Each number is 128 + 32 x the weight over its row's rms, rounded and kept within 0 to 255. Layers, rows and columns count from 0. Numbers have three digits each. The size before them is the row's rms in percent of the matrix's.

# down: layer 4 MLP down (transposed), 1024x256, rms 0.149, rows 307-406, columns 192-255
# up: layer 4 MLP up, 1024x256, rms 0.162, rows 308-407, columns 192-255
down307 090:147155117141142063181161124109115142165128147142086142095150111097075148156128152162114162094118086114067123120083152158115071125156129082170100181083120152162193122173185128163083140130159164
up308 100:150206065137171050169185101089082113154174109095093157107121145094096091128076112137166153090137092178114119121092158109185101143118111162088107129135088080085121158147152132100148039126122134
down308 094:127118109189172152116075181101096074115127141148154115116109096127120149121146119139058086103150134109107157100148112110081145129113035106181135123162131173119115146143100114141159099070126136
up309 103:086168112137110123143081179116137143155132119139058115113184103097126137133074081122123184119166140169191155128163132191072100138064089121036083141101076171115122141176086200086143127097097093
down309 107:141161125106121178074121094153092113111176184157112149144101140102188168139111187117172084111146086126104180107106104148076168168176149165145179151097134111168100120144140142151146160124139143
up310 087:089140149178150083122169096075144118108086173106089145110074133138159142162151094156166138114143108106208145133104108149165108080076162128115122080162072114153159132124122093139133105080147066
down310 094:132165148121075102185098103121125119112132093126166135143152093140124078114128153119128072133149066116092121133088180096183148120191118095106123162141081097169148126095174130094108105191156177
up311 096:148131139135130124111093109135152203125176158117161103157119088130116140106086092117212112132125106193131089154146144135140129140167160124151092147091124097171136103140084148164191117163122136
down311 101:076121153115100101134163137110114106135114077163124149082166151153119147126156122181087112158099138075191117150161155099089174115091129171145172150171124206113120126107109151086031157091131081
up312 101:095134153139090150091123123173189159089189110118209121157128124137149119164154116145174155152085140139148124154141123139151115108131091123108119074159139051133162120153148053132085129122108114
down312 102:132118160124166071167208118112133145137132133120097114114161174123129093092090165100164137150138106099135092178138105148139143133165122099129147071177125161175139116121095149146080110134072124
up313 093:192119081090174140179088161133166136142132094113167086150097128098129146174158163088207138147108117102103089108146096136076118149118064142123143145102148188127155106115046158160137161095164094
down313 099:089131089143092098083122079126130160095174142118138145102089186085116099127193086079093148144110141117176147129103135129154170125078169111067135155091065117121089094135159130138161157181112116
up314 096:105203142197124105160149181117077094127140117180092137146117171141091115165115118097159170095111094146102134098113073133049141123083168074136091160149106092074121089145097123069127096114151157
down314 101:150154116133140123151108059169093086118082137117129131102139147143064152125146101089153151118132117122111079092103113187106132102136081146120132103137101151094089181102133096140110137103122133
up315 103:166135110077155162140125124129165159058130124127110089092101109093114094178100104178189133058108130136063089126086087136117142130160161114124156139144139176138110114117168119174162111145147122
down315 095:116149060114102200126112088165138117128055129204159084085148151176167124134155111101121114157145102148115104174135129125125106167140134101135160146131079101121130139149130095104103073107109164
up316 099:098112154156143137069083112150157122148121187107181147179165138118165124108129210141179146098168136113159133129126048149126104125163143122141148136114124136186118141149117142148127161127107236
down316 097:071140116123138134142150108135130099208166129112168156076071124125158120137165091165166074156162165104096161147142160185134121079122139123103099104155147117125151122088059150173074084169132098
up317 097:117123140103090127050092203184135147152135101087093138141142078092120088101128133131114072117106100120124110133170094067133127157140123166104144132142139122104109188068156067118095164147124120
down317 094:133125154174103114149140126108140129129135097146155067152123177134135104135103135080162186118124130083119134121100133161084137135127150088101139046097119193129129093171075122151148107100155150
up318 108:179115138080133106166180120109076134113146073094100120177111158108097169120117134127077117045071106102086136107149144123056154170093122093098143123167081111078100178112127122121139116101124104
down318 097:156098157139108117130115152132106137125135156169142145142100125155054080096146158033140089099134109125129136196133105114092148124146098165159110160128111221105127100149108202186170091088114109
up319 096:117151095056145111121133147130177169174146136107094140142047113159106110197162082116150137134123082169113134114097087089130162089120116142111063086095192137126153100075159127101132120118145147
down319 097:076151145207092133217160086173133201150135111110077151115150086154135142208127183132109183158133171097153111127156163131144084145118138121079104101124091163175123186166185107141156142148135110
up320 096:160182146128124173103101111170120074125098168082119156101063132120100084104110133121119134150143105139211078166107065158139096190120132113136087098154119122083118170167117116127143121124113118
down320 099:068154146143141131140162138165080076040071080138124154158133127131195104069125133141120128138047151128087128126164140149183109139127112149118129137139099139132113076104096129199149122131144138
up321 098:110136101118160151136165113183174100078067123153111124135142152125170201114089141120131108136083213095120116160147131123121166057155129086155174135179146092156071104108158094168147143134154133
down321 100:128120144121100127109047094107171088176189095147157155160140175140094098141141133104124142143128102122187123115115110103157111206132104156088148083141120120093116161125129074075119104095132149
up322 087:134086099169155088129125159156112129183089150118152137115124167135177093184068140091163127188126103113138160140113088110108125121059103120139122099120087095156116099132103108043100119085111124
down322 098:140208121127107158136143154093125183176168078110158116162113176139082099091152109159118090112159083093117134111146123197168159158174178134126118141108150129130131170139158079184100133082104171
up323 104:118127190167018114095161165149095158074090094193105151180227180089149118155142129138141149128090157172092088140125084105102134132047114183162132139100140120147127092119092112089101142140103127
down323 094:101158132169193154141121116063109112071147163164113165072208215106151097128126111167194110054108134080084150144114101168112165110118176152121094128139137132095124098132105117126133131113165075
up324 110:170103068109061119162118129158096167131114113160135186088073146125115106157184151170097136118061117155113073170128121187206167129123125168136098102098155107122215110136107174153140121110104104
down324 114:107095067136169138136090148180116123169154139122149145169060145105046070115130140112131102124132108142083114191225127070092184181181116158127146141114113104119185076115150105152116112140116132
up325 098:159095112083126115108129044136165114148076141151155119195123142140125098154142174178082120131140148145086096115151166199128132139119203095159097141147203154121189112062130154143149143137096125
down325 097:079160118195123160129087165123144121103156125109141091079171124154141195183137152125126199144147127060188163141167130150115143081095127131043105126121163073115108118147099109127167129113103119
up326 094:162136161046088144049101135118164087125121102100111129121097117180089108106156130130120109109128096136138134197163113191121097115170107118149173126116063098139066134115143150136122123109156151
down326 091:111131058160139085102138184165113116137127159132055150183107148090168172144182220149098132157115155146103150067165149115163118131121160149092133150137173134123111138162129114137112123195093090
up327 097:135144164118112082140173220155117098119163126140121078071113208046104130124111091131102126054115080141121107148136133125097142129119119137104130162117132198101107121140136081104115147112092194
down327 090:121078150084052128115132129151110164119132099133091145165116062152132104192114132121146116131135140177117154084112136106123094163122113152097144102150123158108117144165156155132098160151090098
up328 100:134105124126153158104114099113112126108147177094105147135169163108132106134090093113117127144145112115070057076080139144103085150108139150095177162115143172138135080092093157122172132067128127
down328 095:119103125126112128114156099122147115092121134107165110101131193160154188140145132162135166118116167114113123170127112174100119114151132158138171089134105069106129154122187096155185143100125109
up329 107:052134096147152187133116136125114161130132137176084090169102158132143183110138138114102154112159118066064094152133130143124140122090156144094140115114175071127124092148072187160134104147111182
down329 105:077131068151095125119103147124159111142160167143133132171135119139158175136113118148119123135133178121118185120109082134110129104167031149156139132122132115190125121112090197151131126137116099
up330 103:154128160120169126122158062146191128098112125161100114132169127043078068107097112179123128099107158120162161111171092088135111139193091123148077148112099108144083123092093138160159161089120164
down330 097:127156165091150110155146170152072131210146115100103159155142101167094146151194141109115081121145121135112102140108181152132148161089175058083140092070138054096144135153186114123141044148133111
up331 107:126152170150150109094089139108126117147089094089181164159129183080150174126150089098121107142136130160117083108121145114193131162097092167121119098141116107156125138186125135132161089123205143
down331 107:156130124158117159056168057099132109116122086158142110131126109174124081116122187067076126138069117119090136154150158102121076139038145093139138119136150103121133124141175114117169137085063096
up332 097:045115035147123191134150147131132126204145053090162144140138074149138113119128144133088153126119086190110138157214103127083112140078118099150182134131078135170142108078142130092107088115133099
down332 096:222158146144119088169132134105059099109107161072113077114116150178106070151145113129137176124126155125080125128106134128152186090164160209154127109153085160102137170121140080126131172092138143
up333 102:095111103108125048134100175074131127120106139126163182150098158118073151144202160104150117134125092129126142118097086108122174045111112123114115161062135164143067113124062112140099121159148086
down333 099:083167169092147091181114160094120170135141129139124108085105150090118081157081125095078160170181067109125088138094122096090162176125103127145157127169097133107173134138123072126138126154096100
up334 101:158140141154161167134148158137136132151054121140167171153169197121103099106139108127134134158112130119149077131144092136179102168120132143126135194135149136123174137082174153094141083210099141
down334 100:069125145157152118083131128108124127132150125078116098114198092094159079155098136118139092171133157092174205138116126082145130091097111133140147109146125128115131142120073102174049146086110113
up335 091:087134080119181147060110059138085110170132125155083074133169149112118107165113125056162193142077154142121152098098139149145111174140093094114104108093067165131134183151055123103110119141133090
down335 098:101090136126161128176118140114137120108148115116181168088164156133130125090102135183113207127157000142163133165140115111136133100154154118123130164139093120099165136112019079091129151071066195
up336 095:183128147102161078136112121104132121033176102106135126159042118072166175121124136146128204107177144127154119086184121113128143161097131075123123104137179141151157178137082119144121119170128107
down336 091:064130131162148215120129111137108118196075176098075100104123109098123048168109139094163083132149098164128200095126138139144136139114148123085106162087154121115140138114073143135148072066167197
up337 104:156077161133117136124178133115136154007145104101127132106076124133129139125090146160136107126179160131100125138152161099132091174105082089118139130082134156118153100144156162082121165159201141
down337 100:090192118117097143140104115100141140183120175141113069174146145107091138148112150049086146102090116140185131103103065162124176092126175168081108130132076118174139153133166116152142102127062120
up338 097:133137109206117117063141119173154183128122099134127105161165110100150094101128155088145155106104113151074066199179080140141145106103084088091074105048116151131158079122116164155173145190175151
down338 105:064116110116068143128090110109123131144130128143077147136089095091145132138078099097162075133115174164181142106072150164076141116113123136080072142153144080094079135128130156122136121111086072
up339 097:178161154125130080125130179118111125102149100136131173118128134143103181129122152109093125128117155125191099096097103131118132114123147110088120122132162175144112143090111100135105087132175133
down339 099:169137144148175152132161116109146154153141075121070151089134153098121088130169092171180128123101160090127130129134150149090136067112127132095149122053102060123175108123114070158161114077031152
up340 101:152115111089159097166134147112106205122161141129187105158093115100103177131113030087129159156142118158116104054138159079095223118096166107135012157137119157093091119142151097125160116112153098
down340 096:126163095144126149062060161132097114128169119091107180069182167137106116112150158130110062139108157060103117180115145155152070147137113162136205076097104082117105095135128090068073126114082163
up341 105:143099180132165150143102130109118119093127115113150143094131125141158080141132144146210093191126042131136172107167159111093094110112139121099112104124115223112085084104108113146129141170093099
down341 110:152090177106086114137136128102166135066136136130105097162162164115134095099072137118090139113173130104165113139061115154144117154086122129160115093173103079113167176134145186107146158032212198
up342 100:147115131081141143169101146113014199135163142182134104083124151123149134087128098170149102151134151076105067162129169132068134145140085131121095099126171166123123105110145134121165124165166060
down342 100:072176077201133088062082135120187111159109158173076155157130155088107120139217162100127113142131168155201126097091106123094100176099186115115139077120127123132118178160079119150168102145122140
up343 095:124104099168107134148130117182104199077112081101183134115111127125082139133093102138206095191121078125075064185133087199115095152104115141181175118109123161172178160121131175142131072090163164
down343 093:140113110096145161106099132098169088144123136130097151191119108105149161068146148164114124111132146131082140115138172071116110103129099152179127135091119116082119103114109138138138127187120155
up344 102:069111177139130117133151110089197119114151059082114112175118109073153146155161082080104098085152177132116131112163188145137083134172081177180131134068109150129180101156125151112142106146140142
down344 101:173125101113146109151076154121145112185100167163123179141133116171157175115108122150108182092125062165110128171140085176091098140095141166075110144131104126117142108117042113095116146145108118
up345 097:077111153179129175182133127125146150121137125158130145155129128193162075146153197119130160170156173108133168109160109134090102125167139115123153165134118104111078132119108150090085133151085108
down345 098:105108121120144099100113163152108168144202164073155130151214115156055121098103115105104136097121116146082177123099101118159159186147088091123149157099082133171127150141162168105131190111166127
up346 096:155172184109170123085102122154189092095135132141143117130039089193184109155066122161132135112140134183164076170138093166144120194146118123129161168153113119185124131176122211140119164115105132
down346 100:152060138107106067163155160091139157131093115091094092190162121187119139094107110141163133154154126149121107149091141089166161135147146109189169130119121108154144200116149125120106079173086161
up347 100:098097111129064114145143137141120088134108090126145153143155198111168145084188135164119075068166110173106112102157046109180109129136122103090109104178160140142128087135144206152192129099197154
down347 098:122136131157129106220072127118085120172207118130179150153165124143126196092135118172148043167104132048158089157108160104103140141149102104113128128101085157111130076162105150138094133098123079
up348 100:122138083132130142159165091102089078103207083126152171149095083117123140051134157109093143103095118144114075171152108102164087164126121151078133145082133162134165153132104142112095127127140118
down348 105:130095145124092109148146136098153176105149159123153142138087081143131110138110175115099088091098070122087109113128169101165131122138127117136093134080099142104058083097151180114123146125137091
up349 098:179206120193150144183065156139074101116110141142156077128145131107065104133110127049135190188166155161104165153075124178114159118177080121081173094120101126145098131169161174107131119151163123
down349 104:123109106106046060055152128132180113060114080113180124133137120146160152098110107130175116124111135120087126140088120120112191173073151117124104126130091102118110156114080060122097108136160157
up350 102:130152119116128112095129165135142140146122115104081096133120143139197205166117118168094107092111161129062113121145165135196195157136072109100115127198129160176182131129107111126121123106132110
down350 103:073179141107132112113113091114120101152159091114125134150135176134112098121116154152129163093129146099154108163143101130143152099007111130144190152157141147096151147084147087062127140112115152
up351 095:143108140146115110192099156133093157151144218125134145155066119127185135160105121104167148119127101153114109113122108142185132064074158140070170126090117181161110069114141101083142131141156182
down351 094:096109082139085106125082116113165096157153125133130127125138102120178188091143099125134185159115198131121131156122087150154144148156077092175179144161144125070089190129165189063123096189099151
up352 094:115146145082164126082118105118135150155123135118096067129111106138162133120202146121118116079159107139169126143103139120207153109115103164137122145113141105138106157072171068124093095125150180
down352 095:166119148153105098114151135189128170157175124157143158123078099169179141164099167119194132186107115137103136099150143129137136143120096076136115134131094135159110056092126171115091114131111117
up353 103:143148137120139083068201055144152114153126088091161142107155131121087106137080103095159070101087190174065121185149083146166151159166190088117124077086149129079116147092147111123075099182137164
down353 098:108124143136110082130073066139144093171132145128100150135107144090093102114073161100112151160125112118093116211080139128145112143155164090127113116109159132118132131108142123099056126179193094
up354 092:180118132160115083129113173122182124189134188125165135052135152157127141157168083208130147119137095131090094107140109100101138082113136172087108128117173113124141147181107071138128067088150148
down354 097:109135148085088175100080087035132135088113147139140121177101204109109133082119140125174107147114068144126152115191127155125118160191115133068180130156110116114131132159169141159145184102116107
up355 105:168161117131161064096119157131093178127188115111094134130219124079096119079098113142122170134188101105140135143087149142162137096119137079139172126156141175120075134073157130111094102187165152
down355 101:105106110085132146206064113113154144123089117108123120117091157154110198169141087096120098117110125164140174161134155098069189117171149108151177122121133054134137193140116077119065143126101122
up356 112:067165126161166177131129139144192134089104162126143071102137133160149099184096088131154123128113104115136132111105169109175123204072082141154154069118095133094128090118166118114148133138124133
down356 103:102086133113118112140137086113113157141090072110130108163103114124073191111143113130134086087114118089113042134142077102139188157164116091107088146169113126159147084121134101190142143067087137
up357 101:095170071117115112118118101081152145088153146122176112066158113217161075147132088115138152097124076101174153133135152064122106112114138143141096121153114113137106140121113124128137187161143085
down357 100:157067137082090091103150121123086173172103107149144150160146130092114146068102180109221093145132178204129183159122121164118140178112101126193123123114182146171141114106149150123113097121135136
up358 107:106067177136139216150148115151100103151104153169169085183135112139105166132159098086166177114102107125066119117118088156143160207144144080150213120085171124094130100205132106113094153180164148
down358 102:143159134172164049119158105144117145167154151113140102126122133112097092142116140153126182138120111059118166091199086159073163122091115170087167152138169156107161142167146124087141129156097126
up359 102:200064099129108173105159135131103158089114229091095125102074108114159123130145140113138116119143146151172071139089119141164112127098143107133122152124078150095082077138096098107118094162133169
down359 110:085136140103087107143120150143134112121147092092116124107136131173074066135116101081188154104144110193115120157174156142126168133068121120121113105133153066130130137140153158122082119163096125
up360 100:164096097113133083160138147148127126167120191123100109100115114162172161128150116114127083139119114147089086143200180152085149119082111092053113115139085109135158139088124134080134169123118101
down360 102:110151130126061159027088101175092098078143123123074185169108118127108099144089148159136160145129107092147111143174114133172138108119168172093143152064122108156104116114164133108136116110158144
up361 092:127168122177113155056177115054145100157092132178102149087115088149177080080111126122172112068098143179116145131115137104151109108073149131132128102129166114134151160146130108174096135146131131
down361 089:114104106117174170088074180097109110185120113150127130114079149191045136151101153094111148099118071091103152116147121101154171099159094153098112116123104112147136141106177157193125125142139135
up362 091:143134122122170097135129127101239134127168156080112181104083120132117140195137098166129060137095109143107072166136157164170142076131135096068102123120138153154082152142152113139147128130118155
down362 095:101150112148102129154139133148157126121122086144099109224142151176084117126130204147132142195161168119173146128113162138189106136130141142146149200109117125163164115135115134144087140132090066
up363 097:152142096132100044123121193147107157012132101122103080104113130159133133140091127087126070051134064192103116118181187067119081171134162113175110102162148144092183078100184102104081126153074152
down363 099:104112121100139134123068129115172139108114148108099152079109098150113101172129119098125120151109145133150121108121101170167166132126072152134125116184102157131132127115137154154124107161166106
up364 097:103177081114130125147139127143121136118094104086062101127122148106164148057070144138134111120130107129107121154183121104181136098157155197118154141091131112121140118133099117188112058141160108
down364 104:144111123110145169102181086182118124122144107132108146088145165091089132078125135149109174139142089192125141130121098155160119140169127115182151201056150110104126144129139135134054161104111086
up365 100:161126154148084133183113180143143148085105089077150105131084127160105101100102149139185121070175120146161103129187146180096099154131097116193094141157090137103191129099102192172150081102132113
down365 110:108124171080140076131109201096154142100113064146110122114161113173095115081137047174113176201139109103099135129081132138142150110141163126139121127161085083094067065097157080173091152167108119
up366 105:105120096177140134137137156175158141099129099128141120104133117108095166148084154107126085123181094104120102079131117103131070100103137121208150126102133181124101128121126134115180141117121137
down366 101:185124172116163094178101132132100153167175191115109153163097149146139126091150078178114135136162103089127104170158137136161192205093093079077125118121110125143114160140127104132080109130133135
up367 110:078133138114155124141189105147115125107112192128086096162127091122190124092141102165083144154165165140103146117162123139099066106170137130159092132114147131067129098117135127160057107084118102
down367 102:178116149086106137145069157066091073123148125152111175165142158144140100154154159159112128123088116108062078116116158111132136115188076138098178109125120178135133076107080125100109155189134130
up368 098:133208102204148119128136122114128098136159152109141117122178177169110163154168090099114135148116147147129117111118143126105128135144057047091120138124126099137089124133152114122105160155114096
down368 101:125108162097113182199082122116107157123138028150185099169116157162096150084100106135106123127119106148122069148095128122191170086122148129122153164149108113129129128170102160153183130230087161
up369 099:095175183126083143142112166104112087160206162132087150144172107109118168130065135129104135127144105127096133076152093184146167124079086106075131113080113056143160165178114102113146112133143100
down369 099:133146157164170183120086081137128079113092094150134168098098121183124182093146090118110133058145142164189174134123100124151112085127186108165136070145167120130145162114097155152176044134147117
up370 103:170151123149110123111105159178169141135108096139106172057176099131154142110164125137071074123125137152132113119097094105149133107153091105148155160148178091077103170119196097099145044112197092
down370 102:116147084106142130117190133109113110134115144100183131229036210070160149099075161174213164103152110159173094142117099147127155157135124137099068107136081182147140096125138177152108144137136117
up371 087:111136121146164074069159098168124170161124111121117133120111116093136084142112034162149117173093103133082189172113139116089096156125070130109159135200169118130128128061089179164139096201125151
down371 091:142122153113123171132133187125098171050165161141153160145139079118109155136139147104112150100146141079145047110137149124153126102107115159152132108102103094141101098182161105150157152069123072
up372 096:156154128120099125064064156134161149142129165107125168153048124131171145134127160173110116127131139118091105092104118140121124100108091104084117109134101199113209140143100125057162115087147140
down372 098:117135151127116159063122177166113156135156107117150129075164080120103109160132122142136092159087116196102093132102147075150114144143146110104142158114124216104149104103132148151059085125116119
up373 089:135163115092113094091169140113143184140173154164092164131160104161182073137174133138133092166202181130107142087125161151129119122116055125097171111093074163155084106076141147083108142092151080
down373 093:186153127151106135146068160128135141103089141085110149137146115122127154104097134167087114123100139129080082130140147029115114128148169059150082129130170129131060174155164130183131168173169165
up374 112:131115126139124113095107119166110153055205073053182125147109084151163220139134131127159086102180090088084100083158119155151153111121155130097144122151123173143116110070091163092079067144126165
down374 105:137115135091091144095139166121121098123131145128073129194187171161183123100142087127105147184147122080094121161162128106101169153150135035098129130121130124153145107135134116179122086088098114
up375 098:091179057146130034114120110149089116177110141147099175138145113138094150111053151114080125134156103105132168129137113134161110113121147159115090133108138038169168102140102090133160117122154158
down375 089:141103145073151192124080200097146163051149128138145143102098131162075144115175145103135123100132115150158160185131093130133158194134133099202129148126089174059132124142104128130172125178182096
up376 102:167196147118082164119115116095133115117164102109103137120140134156175119130130140132176149128139131140134117102178120201124147147152122131138111121128178110106123111154096119156132155132057122
down376 100:157118089128113115158171134121115163155095127163097128124055100111113158108137219146146172135158148176114123204094138115070142104167130116126120168185025092117128146082110156082112208129082171
up377 104:124125143095155137068116140126053127170126148077163189180123108109077083137080142060090129189139141063129046083095106120149160134114085097105135147103136090106147077124121044151146116156167052
down377 096:165143161111176180154131112124172152096091113166154073074083150144131094128151135171166086141075143134152113133125138157087149118113255112188105064146129095186119155142027104127128141118133126
up378 100:214153149155191080110122153110138115175140093166164131184143023169102133094131076147114108054086143079148089128101128092165108110105105137080124140094115056156150085136140140143156107168145121
down378 095:108152109134120136151119141161060083095105142107109114089119192111178115193184179104144113123159138154149131094137112183100159182134184131162142089164133165137109158129137111111136170058141166
up379 105:079114131179136160123134148091138149208078095118166171117070165128164167159110150102058114178127118164173171154191118125084099162141081178072146127153148130131167111144201172132152075155093091
down379 115:087135104144130117127121167138122133145131043121106144110073086169145151115186081180165119128124076106149140106192111161105128093125089155136079108139183155171119060150130132099150100116118103
up380 100:067099118111105170125130108161157164111088136152128113067144098094156144198165119150149120128175153156147146108131139105122116127193095121168211086173137216135128178138166132098157184110090116
down380 105:132138130138144162101074160064123043132167101089123171168110121080151110050117111098139137143087087117154148142139199116138111145111151101086132115037119090139154139114129189158096127157175117
up381 098:102119146068112037176118142145082167151145115119134136147128169085145187134123107072140101123131107134184115133146089122128151106109143103074070222095065076085152133166158169141129132112116085
down381 097:064154126207146158111180059183119120152119134154139129114090117160152071123166174131137088112071130100127035109107159120105143157157164107131118127104152126146176147101128164118143069116160143
up382 097:128138180134063100194076134116138151125219166136074100105159082151173127220156095119112079165159097152108106063088135157121093154119081159141139127097145136178158147143106179116096099173172117
down382 105:098106080200145123092147137062130115064113117067139117139046206141130065118132097200153123150132120153151161161130143102066106093097127134153189063164106180148147171102154109119131155140168170
up383 095:135171105128104114145129075096116137122084119120142146092133063112129104144155124101157119091110072087111135174108093120131187148141109045111092108114172093107128070111143141118145089175154113
down383 095:185133130102126140154094213141084178141150180160105104188148161147169145126106153184078169136117124128170125069106147118115150097148161107149133191160099195131121130148091138105123109141091141
up384 098:147093089070076153140133127162113165110122107142124159143125132114139100115099149146117119087132158133094076114150098122095119157239140114097107104089102158090112103146115057173159100103133136
down384 097:120112161149138096145080183117091134088153146156155082077102043139089156094099091139140159099110173143131174069098106167156113128163216139144177122140165124184187151133115130118146085091141120
up385 102:221089164084091114106112111085091112137106154055061107157166092094092094119117149180107131094180094107136130165141145151108141123136142117081088156121146118150106081117167104155152124217127174
down385 103:088180144138107160105132135169207150047109146156175159190076083138152128131088081100150115155098149130117166095135092092134127118118114117165139118143136082115145183111080152049122177087107128
up386 102:152156126101115165138172135145132149156070105105173096088042135049116141159127133136140143129075115070139187156160137206162074200168152173103121079199082116100100081123153115123102109127108163
down386 100:142131142100112172123160188115114146084151134135153188117137106119115114179086108151118167176180144146162140117138123165142127159137110120122130162145100118176141149099128101122106100117170117
up387 098:168102157092137164102115150100105207186183120132124115140119119108123132094101148124157112074125108109113066137113178122085130128110156147101105094156089090147137107149115147157180150161161126
down387 101:132125152119056097177097092120156147138126111088145173089186083164177109144179096131129081142113107142195120163151125128102065171133093119119091136101054110100065216154103143102119081133192127
up388 097:165128078123088121093147068125099117215173119109182119156139085145118142129080118090101081092117150111160128124107139127135107163096142090171105112098128126080122112154120082082177108143066111
down388 092:127156173150104131118098124151132138086107202125123091131127101138132168114145075144170133134158117110081131145137083110122154147124151107127130166119108108187104091050186092150159125065130107
up389 106:182139148127110159059111158126065208195118110145134177141155170098101125102148168142101132148098075078093068089222154097105162111123141154155116158125116135117173130063108065157139143165156113
down389 099:117070105130127090166093182134125087131127208109132064131199150199125123131098062076148150160118122133099130167134083091135117170124122124124094065135126125148131141102142111181160164204112161
up390 095:147157140190112123172179170135138080143149135120108073103145176092103123129134155088125170160168161143058135120119058144154090106110194102145156171098104130146130128131142153110116153100078072
down390 091:147088084101163171125095098120136167051139117111092142112148122105147187145126122118146106100118133067148115178119153181058150094137057128083143146055062155145077175173132128170162114162127076
up391 112:124105139113194105148096133131113149120140165170139094134088117149182160103095146047114183133108089151109097099161142192128145137107071169183072193160162129140119171157144058094092136163187106
down391 120:059168120126133121051137118066101141116191115148093222114126089161129146102108159103111086191113154135115129110161157121078136151159068150139125135147145122199101119080141141096103133147165133
up392 113:102111143103178157094104136160078166156132115157132123111151135107149173164178165080138110119158077182126114130114137122089129095129111105134147101204108149159106080096164058166172143103076123
down392 114:107120178108174180103134110103094115121159155099203073143098128125161142146115111149145186124161119140145151136083133149165122115145120146189155067162132092140113117070158158126191110095147131
up393 119:158062110139116106088142131144179149164099106159078127103092180114181152140114180159111074103125169151110091161106123135133090157084154066156128142087129146117144166096119113101074134140093081
down393 110:121162166138153084108182154077076094125119133111138081170146153124152150161175180142094091080114124170072158091097122108133163157114124183164136114146173127110130168126167094134093134123155168
up394 098:171088174159143063085137170114128166120145218130162161127152187106137096121133137163094138121156114119091123091059105127079127147060138142173096110143130134118150121155164087075166126090167141
down394 099:143073130108124096209081130133108155130160102130152112165151116137099123182118102098160117176142124139164078124101111133150149164049144190168136171116143123129095150118158094130152117015143126
up395 096:116168116103088112129089212109201177139175098155065149105041134140155155084108202079083122113065121076148141131122164100159148105149131069150122086098166086076069146196110147078152115112101124
down395 094:193110104079164169153130097119119135097174168101155106145154089076199123217111141148162161158180155100147041151111135112112122143152119131148141096112133149154155122118120121153125091159156146
up396 090:149074112039129071112115154129110127154106156123157141092086067144150075137152146089073132111115137137120083146129181128211169070088116157165116198175133144140111115138161126136180107160130180
down396 094:113116181138188112176120093116102110198151148146192132090152188123142104122156081124162093170121114109139115141176132171137202121109161158094124088162153058071099179133089189112104165227127143
up397 101:116167155132110069141126100126151161110147077116123111125150083140127143148138135092172157159104075089173078097163163107134138113135173170104157084101118097157106110077133203137128158119110121
down397 101:116107094066137107098117187165151199119127148138102166136131183113134092141149141150101142129110208154110157156094101107098140147110098146183101135132138149060166151112112122093107143125042115
up398 103:182128128132098147142174121141114096137094191099071074182071158052144079124152092164126142149121092151151201092128083080137146100179145113114061110141094164135096129127109130100129126205193124
down398 099:121202132085081105157129136132169134150120106133113103139171148106108189156126189144087106152145149125123105152136168127089149186135226115150210106118111037132181125073141173187138152079134112
up399 100:081081170114148168052055139100124116138153131102146106158078139154158154084140185139156148100111165069137147094087171141157091150175190166142083138157075143123131081154117110179163083106133163
down399 101:151141096144141165169162084108131125103137167109090116150202129202136089175123155083108133157095136132159098121106117151164056127045082114114182155133175127115138182155128108099130171175101143
up400 103:172099135162136083181140143139080127188197142158073126123105149086098124089138193079144134092103094167077142114095069085106160126121149136150174073131171112137149151099187179172145107157145148
down400 098:120113148103097135147174102058122087081183056135085138155111107090172092129112112145095072143136132109124113130091124099123094169173097165089122113144042081108125145174060166139092147095116122
up401 096:130143099151073121102164104133110097123155107108113118170102210063140106109161109139101118115103116095085186140139147148149144031093194153131173145120135126075117207110107164116136126084154198
down401 096:149156119142104061172153114128148103086139112177113127112038046129145153179101131147111188230140137156167168060140156134168122138135122122155110185096115106111165121096115106159192094125111111
up402 096:097108133153147127161065104153086125146163123101090173164088095080104155123132131144100181146152160146105178066177149079083116138112162204083100093127085169081203188096103125173134181100129140
down402 099:101138117181112143087105160147140079169165164160124172174143184166152136080087062100123093131092128106120076142095203159095122157161059095147158161135072149114120107152143134072146082101065122
up403 100:100118145156148154127164173119166130147105139033100130117121132078094138162151097082162159108144098155091118171097100099174096088149111085126130142129112085106145155127042186130094152149087132
down403 100:099164164149140148170111063103089167113185092123155141143125117194103144147125136132117143086127084174112172172112121099166092168043119112069126098153146125184110147126150142147079144124126088
up404 106:082128129153129096147163151149134112108138097136117094000144122127142101154107154073139165106161085174121074167085180153075113120157096180142134165142114107100088119138176123052178091116156151
down404 102:119105139110136099104131077048115103092128060112110117192133096149087072175115211092111059128089162144103144096200140153112115129163087047107124152112142138141168070187135135121116197141157126
up405 099:114147134092151111137164066170109145161106133128129106079135136147146180204123163102144150117177123094129128139134105177087149097140160098078107160149124157115162104177133132145151127088184156
down405 105:142186096101091085128150200172118057144121143092172138174185120093192111178133114122140130099153154138178168143090143122122105123098032126095120147166139161100103081186094130087121110131103137
up406 104:114201130111124120091123087130167114094151102147079113109096090125132105151147128168149082092151178182125102101170117122176063116125143135126055093071138106117148149128093144113136121075138122
down406 123:126133120063095138218107161162107137156116142104143130150178146121085168103140109091104161133137113115143135105096079179063222183145073112090157170156113142109156151173165140140145115165123140
up407 099:118129124084185145114129095134110095141077123141073169138140144168124136108148080147131094104155111166121110160112166176122094126109173077158139145091176153100131081133119113146144098108166189